Each number is 128 + 32 x the weight over its row's rms, rounded and kept within 0 to 255. Layers, rows and columns count from 0. The size above them is the row's rms in percent of the matrix's.

# layer 11 MLP down (transposed), 320x128, rms 0.274, rows 43-46, columns 0-127
size [ 94  95  98  92]
[[ 86  94  68 118 149 103 163 152 106  99 149 120 153 126 141 131 148 140 150 115 163 143 215 153 205 160 111 104 134 179 153  72 148 121  64 162 135 110 132 103  90 103 106 147 113  80 133 156 170 149 162 129 193 144 107  91 110 101  99 159 114  98 118 140 169 119 129 128 127 126 123 120  79 117 123 141 150 124 115 209 138 122  92 138 132  92 130 149 135 204 123 153 138 135 139 142 171 170 162 126  49 144 165  69  93 134 184 135 232 117 135  74 133 127  85 154 131  83 122 110  98 143 117  98 121 186 135 127]
 [105 146 128  88  97 130 162 145  86 100 148 110 114 134 115 136 123 137 106 119 107 127 149  93  57 123 170 195 106 105 192 159 145 140 190 148 157 113 123 151 140 129 109 116 110  60 164 131  39 141 133 102 154 124 184  72  97 186 112 110 127 126 111 131 162 141 173 152 168 123  84 113 122 166 146 139 106 106 154 141 109 139  98  49  71 107 130 148 182 128 144 144 127 122 100 201 114 120  49 116 152 182 122 102  69 172  98 117 108 153 152 147 136 104 168 158 133 142 189 161  94 154 138 110 143 187 110 168]
 [119 153 171  60 146 112 186 104  87 198 140 158 120 169 148 100 134 160 104  98 147 110 161 148 112 119 174  96 123 127 139 130 169 135 144  60 127  44 105  96 106  99  56 165 113 122 156 166  90 128 171 136 122 166 169 160 127  92 147 136 127 114 130 120 122 148 105 122 137 187 108 135 125 150 120 103  90 177 158  83 121 103 157 143 174 114 184 150 218  58 158 153 108 167  78  81 147 131 197 116  99 141  99 122 134 136 150 161 116 127 167 113 190 145 126 115 134 129  99 113 162 124 116 106 106 140 188  89]
 [103 172  66 128 106 113  74 120 117 142 132 141  78  83 122 137 128 148 102 113 132 176 106 107 158 155 120 118 122  73  72 131  63  88 179 168 148 142  84  45 151  53 132 135 150 130  72 155 157 107 164 144 134 116 137 146 167 117  83 144 180  50 136 105 120  94 127 123 114  87 169 139 104 116 131 146 185 130 155 146 135  55 144 130 137 177  98 117 218 123 127 162 154 132 119 180 154 103 156 139 162 134 174 134 139 148 152 152 145 125 100 160  75 125 154  92 141 155 123 158 124  85 143  96  97  64 128 150]]
# layer 11 MLP gate, 320x128, rms 0.227, rows 44-47, columns 0-127
size [ 86  99 100 103]
[[107 173 197  85  78  81 158 105 132 131  67 156 150 156 105 129 136 138 121 114 111 130 118 166 132 153 128 129 145 199 118 111 180 124 155 110 179 170 147 113 142 148 127 101  65 138  80 108  88 203 104 170  95 185 102 130 135  68  99 109 119 121 172 162 184 159 184 135  97 170 144 159  93  48 155 135 160  91 141  97 187 124 145 137  84 147 129 115 117 137 144 145 116 136  97 141 160 167 112 120 157 128 130 170 118 172 132  55 172 148 157 130  81 148 167 104 136 140 127 124 177  68 107 136  94 126 145 102]
 [150 210 159  63  81 111 112 114 180 148 203 143  79 160  83 104 128 148 113 107 166  97 127  86 110 151  81  95 145 115 124 125 147 152 120 123  61  79 110 143 111 124 134 148 162  95 116 143 143  95 104 103 189 110 121 186 111 158 216 121  91  98 148 148 116 183 107 113 162 150 138 141 171 113 146 128 131 151 174 135 137  95 132 119 135 138 128 117 150  62 117  86  98 117  93 120 205 149 192 122 159 199 117  83 147 114 134 132 166 143 140 113 149  91 150 161 138 127  59 109 126  97 141 108  90  98 169 111]
 [176 167 139 161 140 123 145  93 176 128 178 171 112 100 157 150  81 162 165 134  95 129 138 103  61 169 122 121  70 133  78 154 109 174 158 150 165 131 143 126 146 109 141 131  92 122 119 155 148 102  81 116  86 121  86 109 138 205 118 130 151 164 160 135 181 146 153 120  79  87 181 120 133  81 133 121 165  80  76 130 184  74 149 119 183 154 110 161 175 160 165 101 174  88  92 132 145  99 139 110 103 136 170 129 145 119 124 150 131 138 163 128  90 215 145 161 170 124 150  84 143  81 189 143 126 170 109 125]
 [146  91 149 150 145 175 107 108  95 134  92 157 142 157 107 118 128 146 223 158 121 111 124 174  93 119 113  94 150 146 182 103 104 136 162 139 100 166 133 121 107 109 163  86 175  82  94  82 143 109  71 148  94 124 117 127 104 120 179  94  51 183 125  89 150 149 139 107 126 149 101 113 194 117  62 125 181  81 169 104 129  95 151 149  83  69 102 163 190  66 123  75 134 135 164  98 156 121  73 145 120 136 207 131 130 112 176 153 133 169 110 140 123 114 173 126 108 152 164 106 105 132 102 154 124 123 148 146]]
# layer 11 MLP up, 320x128, rms 0.228, rows 44-46, columns 0-127
size [ 98 101  98]
[[120  70 119 107 116 143  82  83 140 112  34 115 110 138 112 126 141  82  88  90  91 101 175 149  74 110 162  85 122 100 130 110 175  68 109  86 151 185 143  91  84  89 142 143  94  65 146 108  63 142 110 105 118 120 116 119  93 129  98  90 110 105 160 140 136 101 154 117 119 157 105 156 154 120  91 132 139 149 113 154 147  96  83 150  89 132 110 205 190 167 137  66 134 160 160 144 105 100 119 107 155  98 111  97 183 127 108  51 110 122 192 138 151  86 139 157 117 143 132 157 119 138 152 130 128 164  60 122]
 [173 180  94 137 145  51 134 111  82 177 145  92  83 163 117 103 155 135 123 106 139 148 135  53  94 115 122 122  97  95 197 141 108 171 131 161 158 129 145 153 140 130 140 173 141 100 142 119 161 128 142 180  99 167 124 220 106 132 133 124 130  49 105 105 134 149 141 167 101 112 150 156 143  90 133 140 118 134 120 161 155 134 162 155 134  90  62 105  94 172 167 165 202  93 129 146 143 128 172 182 109 139 146 126 145 135  79 157  32 138 175 125 171 161 107 130 131 129 148 107 179 162 113 134 115 153 111  92]
 [ 74 170  64 105 138 140 174 110 169 110  95 144 148 139 116 106 135  96 128 133 126 191  99 132 160 174 152 112  70 152 255 112 143 186 166 117 131 169 148 132 142 127 118 150  88 164 174  89 122 148 150 123 104  58 133 164 120 138  90 118 133 101 133 101 174 133 111 126 126 134 154 123  75 142 132 119 144 118 130 116 175 132 181 121 152 165 112 135 144  38 145 131  68 135  58 155 116 110 138 132 170 113 176  82 124 127  55 125 131 140 103 157  85 149 100 136 134 183  93 156 139 163 127 103 153  89 131 129]]